config = dict(
    n_layer=12,
    d_mlp=1024,
    vocab_size=16384,
    norm='layernorm',
    norm_eps=1e-05,
    positions='rope',
    qk_norm=False,
    bias='none',
    parallel_block=False,
    beta1=0.95,
    weight_decay=0.14,
    warmup_steps=200,
    train_tokens=472900000,
)
Each number is 128 + 32 x the weight over its row's rms, rounded and kept within 0 to 255. Layers, rows and columns count from 0. Numbers have three digits each. The size before them is the row's rms in percent of the matrix's.

# layer 9 attention key, 384x384, rms 0.0918, rows 299-371, columns 192-383
064:169000099140166131118154140083104087154138088093100180131153118140108080099103148149151195136079147104092139120165167114117135085190160157175146129164123123141119159172124038175120160095109133139144125131204107081175134127103109151120187117178105062117170142160064137153145094141128148136123097123100216107079152142122182091086089142122113073082173147126129139145147088202141070105140115104130116127114103163093159105172139114110112115154121140074145085114148147075123126142143139114119123175150169193143187127112144154139128167136121137209100117165162070128128115118124160117
067:097117106090133127166109095124145131135106143153225139198110125180144151138157171124085124090130114126132144099164096127130088107108116140096118142150100140136206107139128103111142110146160093155079131102153133120135085122088116141128117138145150208120139146155143108161117152106167142130085124120122124160181087130096080116155101100124146159106178138087123142107129150136165162104152079163131165148110091124173126090126093111144102096161127119128071081158119152192163127167179110122180134073137146060134104120092121152081118090134125126058130044091126049225177162139130192100
066:177135100135097112061093125141147095114117086149137165130133116167165166139100078139127163158103114113113085062111166078166159166159129130112174153182074085206163098123097077150126154119157117135082130138139138172136069066118087117095152100137129106147084123117183066141099055167183134165124092160129169046124060119125169099105130143131137115087174143143114081140065159117141104063118106142171104146084168187077163134114113116124140138102163163137159154093162121126199146097103124107141160168154120177066186080095143121129143105129120082200216125134130111117105160124101129156
077:078111122112209189115141158132112154106094132054114186158139115117120091114124121100131128108182116148135144080097133114143162105094089063116110115122164169102134134129155118068147170097106102150158135145088098127147091091086097095121144060170114151129142120117043124131138091084143119142104184142125167149103127162071104111163071114096168148085098152143101158087101093124139106178149144158182125108081038062107124072119158112123100075144124117136097146096140146132173099124181115086117138102146094093156114097149107159139053151139162123082134069057156099152130101097119172150
068:112113173132122094152087111129122130136145126147139110121154134084090162055136162206110097149164112145109117141131186153153102079091109169137104120124150074135167136127155141110120143132119111121114123158077151098147029162109137107197130111157114137144010129157053139156054131141141127128100143123116121142130132061129169224135108133098079080134116163120140089158163129106148144058122151148141103109140161158125154143158122094038117137124117123151132117092049105154191156046088089209163110092140150127141163146110162158140110094129128073088126069134157180143137150109122097111
068:105096153179076188099118129160190152101124155153146169109161098133076117172111079124136113125088123169078167157148050064123152142157137128154140117179139115146131187101128134194133102079148125111166115107110134147103099082145169098121151114110114134143103145174094164073255119131111105137093074100082067163170195108115114143079184101115078135134143084136168114182150102065141074144053077125153128124145071136128065113183088146128157117108159114087074127109121099120081120155092133078099084104135129193112099132113141106152107090118173169142103097133120094152097186096107090152
073:104218130154095159120168170155112169163118141137148071111116071082107194118164145100146073100115151158134150180105089145115121135145117151160149122098125151137074107095110114150084079088125145101177137076150133149074138126103154124136108166127161121082087076157189155035157182125148077104138149118160121207117145125137147118113142152213153178194055135122116174134141125105196145145090199161106163137186168130145122151134175152125150108118088045096077134214067069143102134114100138152202088144141129146169174151152108093125172102144166096107127150090133094101152135137167156107
073:119078175146055133148139134143157112080132100086091105082151091154125124156110149095166093176106139137121111139172166075153065113114157098160155134103117101142104122152136183103085180103108143097205166137164118103112174119165108114167159130130146116114149114144099193140103092178075081115137125147200145079142103159101125145165102130164173124136153096116109165135140066132153133168199115109130121170130176152147084070125181135132191136157115174117112119171149151124134212113106132146054100137145127141158131131128139121129127093156079130125180126174123129183165141135137087159
073:104141160154109140100190157176148136173147161141075136161065137143128132152176130129198085098111089111144158136089118082148142152130133150132168087131124120091118168134111152137121092145169207111125060080103103140133099122103111165085137134139151125142089098094114170061113101099054137151134183147141116113121183135149138145145149176167152149125109134144179177071144078115149139128083144098133082110159099120098145142117192135126206181107152116153090119106137090113063153189155145086114131165115057168158141134099167117162094120130100227159118216119138180107160159133120167123
074:135151141148137137122142094070101121116116137131166116132115069092136117101076114161104100107155117138127157111116177123086056111141126142159157122213102150135178122119081086095153147126076130185110145081085137135134111129145116158079122134123130083149103155146118166129110154155165148068150119091055171114108130114134108161160117118186180112109185140146141099185114200122108092058128126165137156127126204147124167092160096070113112155096125163184168147063159202124118127146114147106180152140110150065143105154101089077034086079147165203155093110164149072082136140151158125137
079:157003132101165107088097150100130101097126199057151144140148134109157119082124085114148162141111113170161158106112081087178162151103138176117161129127129078107129082181155080136126140135118128137126091114197020099129128103109133128115128108178143166100158146089140101092117098115114184175199178163140145107132066125075130050080138112122134166111140187192084176127077108194124088077157108082125070121200089142151090086084140148118116122142139149083180138158083104112179116098154212124188102148118141097124119106174143151145093131132096105125098151106124145124191104125150152099
074:144133111119101141082193167119119179111143170133137154168132140179114148119126118053133102131077127099106108124156089111091188149117106136129105143169090097135083133097194147157097101158114130121174123123093077164120138114114138120123144187149120165107184078116106138131208136146109145110095126113104061118162116141091112050123163110174126127140141155103133046125122144127100161135084151143111074136119083143093125130161119115139137097136161079128115098076116072154125082138111198079145167152192154171126120053072172090134110156120113120152061188143156165125099150091119107097
071:117111101148128114123128161142105110132129141091118133129125148137147117106098150137115139088156189125175156147142135192077107141109102127182076078090127164099145100126128081101121047117114133193145123114085120103180143159122136146093117153127144126139077107143183082105128211084115103120047164160134121185188137202127124135089088130159086176131087125131146145116088194140163115094122174163108161097153073130115136116101188181104113079134104095092104090121082115154172181095165118149161162082090138067164088108119115165102147090134225165105125101155138153071167112107120194143
075:127150120097080135147146076119139119113145094144155132131120195171134127126116182158165104078192131130149089122148099151095173106144123169188086127144123114090062125141086101163161138107083082114178111159105121121142127104187160138151088162099074207137125200112144139161124159120129169139156134135164196100125147126138137109087198154143100090100097203153121118177152109108056077144118118116154130119134067093148197128127097177156085145178110214114123144070131126063097157139080167156077111153162091121090100137107117131077058135134164180128142128127115066102181164144101098131
081:130057093122184127089144116080130132142067143086155144151155158075124134162123149128093090140145098136104115142089107177114146099155060142216120172128107103125132135162119087125088107152123191146153100064146146122144112137156147154084117066139187146154093198137150154183128095141184092135065177146145120150126149134129104140185024155156116160129107120138179146117102147117109102114149130173113181139118122095139202090147067155140144116174087125107105132151136090109058131171158124166139141154126085100134140131185110130117090095148132148083134110163130077158150116115123161176
075:126154191152146118118106105118108109134113177102193111095139207106141127131096138169147169093122162094115083141180115153140074198155110187126118131145161165115159075126177050088190205166104156177137125130079150082128134146111080111169162123099074182081083146120131140144127152135094104154108121108130161185170122111174168117119082135169127117144063109127118092128143166166054029110149117122139135164140144145106109148168171139130139138149149155072137102164162121141119113126060124129156125140151146123154117117080075109148174144088158100115099077135074136093170133123139103139
081:117083141163152090075180097170211153118136120113081145156147141163128152168161090115136139115168105110106085114131084154121188168099140120080119122101106124121110116125125089088105127134219167110144104125075133152130085139120146130125156158177126098115111119127096134151116105101110195147118140171177082115107130133085086152114143142155126068136126117128146134095085137101147056155119043086191127108171138153112117116114153071119122169163119159089140155118071145113123139118101121099155127103153113113103099148104152134129108148148133129122088207109147148138126090177066143156
079:107178170149105135087153141116202188201182166130118130127137147149161137153117162172161121132127149112154149114155104123142169151118115109134166123104135148093088107081132138112122088137151134122140100140060102158109092182073119126138092189094119101163168105114187150069090145093130101121093113137116083116111147146158155124159189147167158128140064134134142165134141137112161089084068121193091147107175175132064129175154137128188152176108157079137086120161107103154152066104145116160108153124148159106121093084077154119182143125164085155137079184095157182149122108116123124131
070:112113132111170148110089095127136122119130139133144074099174152129113149093148146182073094117152174160097168130149131085097124174065062141127164194167160111114100111103167070083066133103120134114090128120151150077126179131086089151133092163139115104103118118193070130155056154120154159139147112127100147164143105119133096089111102133212127135179198094075099130075086101116150161069163107140151157141146102120106173094180138155132087105106102087131142104122076103166092094152141150172165112152087176106163109165112115117088120146136075129122110171171114105121117131166125178086
077:083137086092125125179061166119094077109085089160101083139163102156104138095183077182069114115121180130107093092082202201087112086098170102120134103145089149043120095183122049129124166105147146142105166156172149151116116144122082153173116122109110084134149164152106082155147143132080154112162106158069181155123122147144080178080171102126167117076164157117140081207117120107065103131127107172064146128126170146138119155133087096102128129133133168146174097115150188158131141178140116084173071123116072094139100147129094076134134091157144139114185060099137087134145127198101140070
086:124142115124102108141127156137079161092157102172097110127138157139138145194096139139180128185121144123150073166149133062147117151161222142143114129155102106173101177087126122192153133131138075131173135159120145143113120090158145083184125161128065106105091099144154085061150140158128093168089128140066167122116078076188116121158173129112142152097137119093130086141205156084109130127123119113151111141103163134112067195121095117080160099148149111118072171161148175102100150191101118097090104190127110193142156157147112082166183146064126105182180152127086105115069157083117118112
082:103102110115156128096099162157087129095134079145162155115114110123062146123133163119120098073148165130097136139104159174104098140071164110149118141118167153102172143148088163202136140132092067116142122136122159082106149166084180134166071094104143148118126135084113160181100114159136140138172161101179148133176121078131133073113150146174100134123070116117107121113168142073165155132209056039146134163196105126138127108117095162098115118151118122101093114155176107159146148155042166190029139140130087116134159109140094120129162118097110119110192065149131137112162228103148105094
087:086124160126148147108125128114112108108157157144185090137119132117191146116106120164104145161112154130145139160111159108105082110101124157144178133113116156187116113064182167118087089129125097121081064117159113112143179156045078162158130157203177124153151095142157095118084117176143117105105152138046085080109147123156175094076127162122129166156124176115113186111107138183151180098079139117098113143174180092166123154152140140149106129131140131128159151165106131138020093114110098070148090099073156102120100133133164094071124162165059077132092160146108136155110168116159126148
082:087126163144101161134170128159104155098140120120081129168099155113146113162107102105187143137129148141163069088100125131154135120051153143150106100097147098109137096171082207181157147166145139108167074180162116109137138185167124096140135145125102123105110155093069141166133129152123142141202061156189099020095098043124145093181110107081131112180135143151102144134127129107151065093138175050157124112150115142113068136133148168105171132140139155127109159127125122144139183126110114080133076143114127067100163182101152109135153137171094132120130158149110119129136098112068111117
085:148228147140079172168181205135156114129185127145084078108063132115164139134141131112159096068098133133165076143136096127090151113130143157150158115116141141127131146075118086162147068066205057128160069119053129170107134185107120063154147141114109158127126118114170182124183139104050095123132133127140110104125081096076131136122164144094159151123057118163114139142148180103096116143085190097114193120167135100098112177102096136104080127114157114128171114127130092125132132139094165050124139106131127119120120122155122148133107108153156096185156132150155149090130142066167118153
085:136112127134136132193118107124173180123132094076084116101121144106130164129130126130132137135070119185129174114072133131108147097153111165166107102145170113116138137179125130137115071075154139121104142105136133106162146150114140122121105133136086117125124164162074130169112139106125147076142148136122088144105120140096100139089047083102071173139111140162104153136117177098172147149176153173066189144134074098153184044092101165125125127150129141106100119148097150142105153159118162142088160080096134147140166156118110172124109078154130135099125121177132149156122159147130152162
083:172142064073167109175091132173142120088139121177113054115126146163109103119140138158130174106111101101154142146128194152128136114128121133101115105141199126121150072130135174127105158114089085168139093113137138174147112062149118125125159109127105098174091163103136097108064156102179140106124117105131155143110094115160070143132101102075135108089084162130140097147181111146092097124123135088091160131154172098217130159128116136075086075110115156200211131108207150131114132123139136149129111129119135140080088149162055105091094115112148114099148088140119049174089128126154091127
087:108179140049078111126183182147147168144104100139115145158054155136100102176139134130183120090152091130102104100103118120118132173065110115097164062106102129148122129123176116078171075143132127113134099160108181179122137129147083120075046101101193141140153079120088087087189145157142090126100104117132139090164081153152136082129105149087128117071078146107131068195120151171110142131093121147164120152081119139119145190177137110140133143116076109143138125089099100141104128131124113101172111134118093142124143098052172129132144138111086060163201149100053088117089096161159146062
091:162113166138195160106098166107116084166154139130132107129112160129129141069085167180185175128163155172115148092145163168156140061160113127134138177144146069097141184120159148169133136136151045078170084133119145066108166133111091139098103126122136136076154152105124113172129072116109144110137182075075121119148120083132156092175129095105156095124122169170095115145109133118129146081166116091175131165118099132092118132124092119138102116121076138064081127142183129083078163144047131176095125105146177125144132138175100079115099123094129055110130145188101082138120128059120115143
095:176106107084140150096150115125178137151134132191116141177125094152158102139152069125130126151118165091141128154120108128137156107188191105103154112142118116135069104119088118091134141161174130116145172128134111151167162124069221123117146102180198136110104105159086141150082171104080125135122179049104118158166163191094120138123121129172133166147096106134077152122138116114131072100078167141157137116098084083094099104110141134145126141117153117120114059156165086187164146175153117103100161143102106133141102171136165074142080190188210123121131137130159184145114166097138107105
088:173086143135150157127136128170157077115131194098144110193113130095172143116148180093120083115161164161128190141142156077188114122123072164141176112128136147134127168070190173125112131172107137097098096094149095079134185067099118098138082125145124145155072146124151160147154089080148147149135133114098167094102161128061126134155105128121157144120104124197057148110060147154184136120088140168182170142103100100126195105161142132154172095065166158141146108114135166087160085112147125141179113100114102090149090117173083157102171090110123155107052110168144131160138173093152111193
087:130114131152083118097145126098117122126145092055073126166101111184190073144149081135154126104109090101165147081119103111113150155099176179123157172113122183098070118096106178127135118125109084117180140081104084150109066051136138111062116133113129124138130147096124136118086119134093118137135135124148128174098095058154158151138115123132077177132081081145137096133139132170114063071146109121139115075170142078108092122074147163092096076087175133115224115167087084149111155163192112132127149165145098104123087091158185139124087129154131201130042196121139125104121101105128145219
096:152162111108110102136168125169114149103183158163116113144149134168195161096101176147176103125076102144165151169161117050079141161120185133136204139146096195166162085074132095187164119139075118144135138138077117155089077148126159119148151122124148139159096117150206121080150084173135138182124091147109194202128105160131148163111150063126182148113139115174140120141188165087086109110085096123115177117170182137149173155127142101148145172151185126168160122137160129146195095061149139116201127100170072124134086096154166128114155098158112199117124162129153174131111077082167149126
087:156128191079073116133099142159133085103110180149155129128105154112160089098163206125143192083152135048115191099167125111099196148166144142151184184154117174068146123066043131104162095139123147125066122188124114165130120202106143152148142142121151084107182129108109134146163159122044089130103127115188176151120093145150147125148100091155151129113108083163117130128123105061126123157160097153121123130149078174139229110161155114113105142111132102114197148152164134106136093094143127160146144144121097120120067078136077089121150116110098115117111157158115139144166076117158119151
095:132096121087130101205066142148136119175093172143126155153168103136099114090116098074090181124121090147103192118150179120136107094097138101131151144178093112167165159181134142150070136164127157197080137094138118152154087087162139147068102089155172115138164085113134113178129103135145076190130136118087187166131180161096110138160113052154136109098126138133165116199113121173122161159103073129138168140083154112113118124117125132121133154138127126101109124130195101157076135130171104113157117102069153154109157171146182166127062112122158086128185127154158147176158115069130112114
099:104147101094069151103156110160139133179116166156133110115192140105135117171064158080153123157121130137102123088158096067116121101082096142116208152161100101125117122161123133202124127123058133143091130103123036138098143117100143144167133214157099177145104106051156121088138129142097086114086110110093109138104167164143136151147197138185126162124114096123169133107157113095096171122107157127143127149143056084073105128164104042137188103072170127197112137118130093096089093198118112109134119158134165158056126150073103110154192136057101164105119147135108112139055122116122098097
101:114123077134067086138161176137117141168156117138117163077159105135112170116145135182133125129141096131228182083097087142105038103159169115116136121132014138108099182185124126079145116143173156144159157091101136094057138096130131109133100118081162107183135166110123119083129136173152058103116104135125094137131097127156160127141096132139087191083153130065171142096130154086154129137144073129128139116136128111094158117165161125116119136106136119155134092123105204187104148123079111114121138130076108127081160144107162110117104097076129112079161126123115125108088190146108088130
103:149144179121084105134131132126158163112167166116102107103179158150120100106126104063097150090117110130116173137154173151130139185098117124109140144186108171145090078107175175141175110098072157120127096168171075134203158128102112088104070123144132125164190059081148133094129163124150158141170136126130025145169087167082143125101093120135091146107141158097131038133114153110128146155065192153145154115115189169109139161093154175163186137116119141137128112160085137153100125100132132086108144139158108131084190178167145128162109122162136146126154114142120158132136123048114108106
104:107136116088168098142124166113144150163120158155142141085143152123094128145125113147101150132172110151122089123110159096167075066149139157122176143173125123078154098151127080172138087105102128114166154175117109127120108146088121121090141153159211131121167107092135110091164099159135154133174092138109118171155140112130127088129154121160143126113140163141111083155100043102136167173119094171112138125123069125181134101049104070148164151099099110120114134126083107156110148158135131121127081092102133213148075163131102120153122158116154091087130057129171054110146072158149134107
095:099122081115136179173095137097143133137182134167078109111118101182103198139136163126180124142176116095138135209151108093156107108199095158191162120166196163149131095143128150156130101095126141103076138122124092125180174140077202119120150097142078145170117139146209086177138198084153111092132116138106134110170119135200143096133166213142131156142131167154118120130112126109093132126140117114087122151180125141153180131140054116167040109163079185106187160143151153161166099210090150165061153156077163154122103094135129139139149101183107162152086082170161119138085085144154127094
105:119122154076097176135154127086153090164146139121160075091071149124135136104168205209217059102145153115152191133152118102172150169139145145142145146144140174075108127146159114119083155138116152105159134183114105087153121101105135188109082087104121128108160140194134079166120162074126142093108108122098089113150116176172119120137088120115114154115139087085136084156080121089131121170175053122160115144119055191121138116106114138151139106152144164111178127111105162151147093105100165139138125143081109098142162152185057123127091098149114133132161117124076082084080153115105097152
100:137104176148149154130082055182150107153113095199083149104125141143135101140144114087161141084132159098066183105166145093145124086087125160108141160171109137145130130135190132133071112126212135199113128183113152136092126180137100080137130137122093103126148080127130144215138140098100127107122134099109098128112141130054101130150141064094161101115107157138101111119122117122130100100144183123096138143131080137171091171129078116075146160109023093101121089119127093103154094116099128102101064069144167145186112119077104129171126091151084097128153117102134130183085073125121171086
120:088171138172062158130145082152081205084159142081201158131091141131165124125057107216108126120107103082168079152120106117075093196138123136118088150125126095160141144096113054137190192101141180089114054139152089191140093067082127102110084128109101188172201088117097135136095171094092093140169155154136080117118122133104092169118212109124088100108090130124170091147106146188125114165139150129147114114130155114151101125127131156108115146122107122145138185122092041140125098128196084132179151101090191071112109093106123103148127140113109056142116237077127158147145061130121139183
113:158109131104105091157138117158154108172125159105079139115137094136107149126162116086117200072119095082144118156171141089191123157166111135167106134146100113101140149099108143158105062090119145143153126125148118110066144137134105117143154142140062105096168150129138092089119186106079124139118078124141145155158118155143151140076097186138176161121108170137089060135116132074111144118167095130117118130169193134118200101129170106136148052124185172126154156107156161154147168142122076167180090084143123199119209077126118111172117161151140115131175085141140116129113170129164127114
118:171141092132084125150101150126124142157131176143136174134122112140133075148153092096195106141128134136142091186154094109143164064081125134170113093171115115169124137075088185128097172112139123116097155179132155164165120048147167119118077160168119096138116153152141189142169155188174099102121124100138113119109132059131133150150139134184096097171075146123119102168109122122130113158102093166186091114089128151134131120116099044090061088103105143120095098122076090150122128097104106147137093175186106105054187137113119153171105074096118160074084116120137111137151191156118092183
117:149135157106150155080170177133155093112198120177147060107071154145126159129107100145186147121085110122131202120114130104148113147129150145099201108118089097090111116139129148118080100113110142179097138090117052089135170159100099143137097172047058080150137054145159158111084146143174115171155173100106123174065105162122113117113118114081178184164135137151116100129106167092196079066188098134142159109113073086082162127203171135095130174131129180123167132145102109112078119159142081125199143091089139137143130143123113118115142101133127139088088187108125170067100113106147138169
111:123154167130155145162142132131124156124193085156127130148098160090126122141119106124122154136095179126114129134131122106133144125250177144069100123100127096072160073130167228101133104112159109138082178090041155157113197133129126155141106106125087071110167047130181145076129172126175105170115167154110121132128120141156154131113127114089124123115152125123106109134163102143170079174148132115130108120178122112108115131147103117094214142156091160089146167107164133168114109153131051086148117110115082112180155132170121118126163115155098121138141113189121159099094073161129144172
124:200195126130131106064074112153105137188120093083122156145091135159122151103134083128105137136109121088061104142191129120126110105141159209104119147150121167130104127132115072140142157163146098141162117092127154143143163120138120125092117118080162168095120108159140091139142152124170110138159077129088124107186088176119141180146158107139125151091137169177164132109190154061124131182103078137105095111170153134083118115060113127102144197147136132176158128073204175162119178129086092139148102108131091047086098147110101089139135082148155116148117113136119085116135115104094197191
106:142093131098143141144129167119109108140175102147161091148161153110138141070082132119135130119173120090150138123120131159092113170111101169082078139156111091158148105134129159135148158128117120094157144058118141136144103148172159077044110135089168140121136127103107168130143162144112159139148147109104113095095059095135114042125138123176144121141122139122079135141168097066172082077134109127083090128112149167086154096179046104105105142056117090191080069131131118127113107092139116135116146088125111207127090153173100074120114098143130090099156108106100124133170160129146177084
124:143170081144113108076118117135076161153056120122079104101102170110130150138082104196181124133146121119146141107091164108095147093109095146135168159114157104149138108182084075119131160117147147143159041093090131185131203165132156108141100084179129161103174118150122120168144212108121117143134127089073139139138161116073136137171171157130105096117116114174153141158138138175123067135133124081181146097112132133130146154104089186081108105133164094070098122150105119043113194123145192114195100142132173084113143146142128141140155099107098134111081069137160148155157111121085180162
123:206148118095120184164116145108211175145113084118100099163124119119147172100166080154164139121090150099079108172146139169137154092074130100149176131083183060172116149146132144095094142156154107163158160199175141104104151111074138095125132051160137127101170132162097118100067109183110100164156183085172114145107084076164100122075134119105153137139057107139125063154119099137057087108113109114131092131123071105129124107151164138112134138134175118185099156125170126094087147099150120118102115146160091096160150170102118160167135155123172138136151086075138056157103136102107159187
118:130089134092141128127140181174110103113069064180110120188141099097081155141124115152148140131180082150163153145157128107109072134172114131164094125109164106126145134125178150130110128100132114076125148136170168136113156152136143144117129131141119123120063119162094166153118092054104099115125160133125107091145077168110157087137144094107111078127127145058082081129147108122155135111161031114071125102113102122143136186248124148128084060117087142099170088149111180118102160143127115135107094176116135162072124176123153131084095153135123111140134155183161138174109100119118117119
127:122128069145117127068197137142141146096099138129162144054124183076142109125075120146105117127176079126226128100088151156092134164127164091135177135170090104144187125149060087135126159148135138159124127182202110145102095114077135143148143118136153106119147097054087152129143162114124087119126132138186105099127103135125112078178148153154096112163126151123144122105130108134240107134114124173060182121099108092116132153134142107167154142143112097109124138126095120129093109204158098113071129130160139154111149113078157112117122155096079182171124155138087145189132077130091087129
125:124120133150127207120083143167178111111084146133106163101155085178105175159183146061154148071125162165180180116097179060109198096114121147121131102126146174063137136134083174170133126152165142099062131139094125117095125168197127190123153138137076163099196144107149131134117122124159161126138133144147174106153146120140096094148187105132126163125080180138132078190138098163080093154194152133185161136143117124116112121172104125150138126146118176103075146140157091169127088125086139078129103138142141127089119190169161174117202088085143090182162135113140116083110141101131134102
120:215140105125153165112137088128135133138069129099125171150135159130164088136114115073172140062120120146131120201164161129156166161153143104101091132131106104143165168147134079116098148075112150179131127144171138111143119097188128085132107125120199172145166198081127182131127156129130125124125131124132104121075114120082137165150098146105124155106117143160139120127130116133131130059155100151134132111102157088162123150114133131112204114114166171174148165162095152176134151111176135076103127108131097188157144128155195125140152080121121143120157146120167106141101167145154148136
128:131085092130117138128124110115124129083098114097093109122155134125079105115137044111071148135188132131107148101136106145126154079160187134080068127128095203115106116063156168120201146091083156150161131124142103106190119179143116109114119120083096147186201155137062139087068194128128107129216176219148094152096104182117148173139075122165166149150187134137112133109155159132112121162121173158132131123163110125175152126158139135104123214146135116107114145116129125141138178138109094115125153152141110117152172145132184150097131096153150122121117169172137155095105130111131074179
128:133111151178166120123123132015106106125071132144202156093124153118123153113212057078195102208168159125176158128093121178124143106062045079086097162122108097129084133078100140124065158165145122148136082152150126124096132126075099189089145085106049099073086157146110124165183110106148102167133143153039125167134142128149135141119123154080167123160143108115112126130161102090131125124136103150123097102108128152085149153169124157122116091134111087130139101092138147219191083095092165128140089115151182138130087120154090108136109155156134093168113139165089057122143106150115069122
121:146128143122125233126048111112124142146157141136202110122147142128138176123105121127211103094102138068076151121141145135094055140085147109159073159080170106156067144125164064150134149132110092172113148065144088136187166141143169132116125161146158214155181156096133171162164095101156163120143161159095170135128158149161071135128171113155123143147101146119122100154142150113096112136055098178094100155136072117117143157121122137138129101092124145129118152119119112159109155132137148111101143088138061147098070109115098128107111140114129158120161115114103150119061137116162181040
123:065132074082117167139140143174111152120136080186098174157134071128078141164165081118072121101125112130101124098075154135152111123069141135114098103091101115090154146095113158073080085089150154115137151159067151105097098084111119092138163111098176139109110095118156152133162107148101172163168123190093094150093141138115183144126171073065125113097146105144128123100134153154222224110102167152141140094160132126158148141115162137116132163103101126173120145103098167105200129155183134113107111124075092107144103104047144130140153115095151183132133119151140165085173165126118120144
127:090135126088174173112103152119168116138117100177112169149176153184174146121170117090165081198199088149095137134145090154160085162122147142125144123138130166165190199129123126182112095097108130108155124123099150140115138095171113171079119165134137146149111093127095151129153118110089087130125164095175154134122136152121152154124119109175110102109124140210171154138124170088119134087172186092147110177135138128198175084114057071203140176142177126084147100234145142178157097187126099143087163148055130134084101116166173097107123156196091179050114110146162135090146170134107149109
125:079081183118131160159142115132091126145163143116088104128119172191140056106130101140115159078122152123140102064085100116145063115102180134127144076097126158151173162092117093169086112077130107134137103114098084127107110138190167134121173140135133111166110112127133131126162103132119071177097144071188138099104165072200159111180104128121135081137143120172087186071176103162154120132152162084135123076175146103110060092100126148101144099111176101132077150088099105081130155118099155116075100125133135128084174142121179130199205121134159130117124101152112120112122153134172136082
127:166108187144124151165136164115094174110143199206163117132131137121144121205183148111067159096157170124178124151191146148111113103142095111134121107159137143097125102160134105113099142183098140076143162160159091134149124096071112153161046149142121173122117054101103202111128122085112108165061167140085135174127123146131135146154110186076120184226128135112105124134124124099090140120131111112140133140131202104156112105058123125141130174136119158088081163193117114195095139089167129183101114177122133116113136160078156140160082095164134092103075116115160137094125116132100127074
129:095153135096104156200123182178123062122158148138120165196158132123103119114154160189192111060168104134086081138130130112066095130107070122135116148149101112167113077085064097105130131126128189143095149156079141147139088120071133101115150139147124129102119169162144144119118146131103151134100177110035117154101108146140156108105145147167130078146109152135110108125142100193135109082119135143112073143153134165085109144068142141178131125052193057071155116101091070121160104133127072120145131081070167155145132116108145183142204136116108178173185134132141115089074128116092136105
121:122105114129123176177135141160114092138101118107161101101159042104071113138127102109131133119121109095144087134086128114090074120168142110119188097146122137118085109153119094145143173084105124152137089102094132144131153086110160114110045115123192104155048128156123105105138091169105078139158092134162144137118100163099102129070097081101081160118095110207158171113157106036161093117112148131110126223144177192146103172132128165129159160157129069110165119169070142103169119129141124100080125087085121062073141137094139123135128177121122185101121088078161088126095130119087151106
123:124145154156108140064145106198100163125129148162182109129126156108117133137084130065155096129160164125153165141163065110183134138089133143174167156130095119150101189164134158092087108141143107125171094136062108101156111079111073086115168087090174133129134121134146117174100128134076113095064110180104104110192113159080138167135126075164113128126075111192122128085124169161164142124104148110097117111094115126131152204121137104212147143115131142091087134057161041118147140142157138130123151106097124124146155127166136112180073129148114116142171135086166145171119089089149151110
133:127137143130100232098114101111150179147118078091117101106106089182116166132182085148164124106174151160140109098113151141119050124111139142144143122181153138091209194124142119083087172073128145119120172177130101129140186123145102063132161128156150159159140127160106095148091212127132096126032123181131113132160188136079140116138074114110109101137212126124151137132131121128143147102114101121076068119100098187104120142174176119123165131161123059169134120147095112124160102094085183112148124162104186115136132095127126136181145117120112086133111119117092131194067144126119146121
135:133124068108094137120139108130120163088173173156166106106149108130119113095165117129147145117005143066146129128195168093159142133149146207108123084120103195142137146094115115113140099163185155189130151084149123158092175157210106128123174150142098150102148127124132090150153122071109147195157166125179123129121144110085091208137104111094113159146131087121124120083167146127094126146150079131160131126178066149127107135077110121137102156134182121168154129123099238085133175135104187114141143183169071163159147184117111116153093142128159112202166164128115178150096202146107144106
123:110126127134098159110136121115127185192106163131110137142137132098146085131104106145135118116101196158151117112112145048128210107066186103143199100120107075103064152150101108148120153146176136109115155091065079085089143182099108105145150120118141165132122121097182184136119148136109134048119122113090099114102127172148188110176106118088138090168109140122143094126085104146132059142077114159142119193172112089105140120127179094132098123088128079128120096122104149116183128107109150073058112139123155136154103102162118101134067089136096163137053115129106196142113116118094140173
129:145158113122135160119113086136129174100126149133170100100162071105130118142070157132099081169192111128086115150160144104070120145126112126134119128143128116178096123102152118156096119104112128117100114119097116151156098125108124152162157137141141095143163157170094169043156098071065089144139104096188069070077100125144100096113127118151109161116091095113211206165150122128120093103120052146178114103179113118116111098099067142172118230092130105188122173147127090087159086133081153147097096123083119173162129175181135136140122077144095137131167149116059149153078133112133138148
131:095136094074132145093153105187165142060088085092115103113122170099122157130158153213098090147096100128135130149138092114070150100069109118116083071117164168139086106054118129065135108080051124171152087100109163159139112090088155156132136111168131078136120134088146081127108152169120143103154130110123125155170122144139128100117191132129127149149157086125133118137142060113156163090113146099139115172115098157140098042133164184127105120115081131149080090094178153123126100117114129177047178105125125138190149141145123118125086201120203055093165140123135133119134103130166142064
122:112104126083122146162107138154109129045138150095128109136151154142091128103143079132112142151185109090150138129095151133124111176088140147106098118129207131113138128180044160199144094123146155128157149096138181170138122097117109175134100098112101136118134128095084115145129128127124098132131187130189211090085135134126099126110138145155148076118128217140117070100144144088092114108093117111125080054147148111158128115114133106147165131138143143151090136087099169124151105120123131138078097121174160135149164120114093167132120107117195078153150154120116102095144130142122156178
122:145106080154096114160191132144123113197121166116174118121105090130126085093183091141131136106165155197121093121134181119089156134141151050093120121150135129165103192079092081134127145197116145124101109146069115140155174162112095057127103093124162103150114107119117139130145097131128141100108080053147138195130116048093147082155132122124133128174178102145165041181146105136107076154141157141139133065178128163137072136138124093112110152084147158125089136116148151111140114090153121086132127108134092167054122110116172132144061115156051177119100077172114159204101150125141096119
126:126114142110141113112111159133130110094113099142111082112063131152186098149180149148095147183122170077179149116095178133156162114111118117154139150136134108093134140116126122213062100135091131100123105069123124107163099150130100114079109035126148185178089132142133146147087158097114125149129138143115111145092157096097110153152129096129098155120167159115153115108121109140102144068170121110098115165102119184123102178118066094089103140048140102144100122088141142091154149168187111138179121143074175081151123117110087177140159130122103098142133047204123116181111118098157062231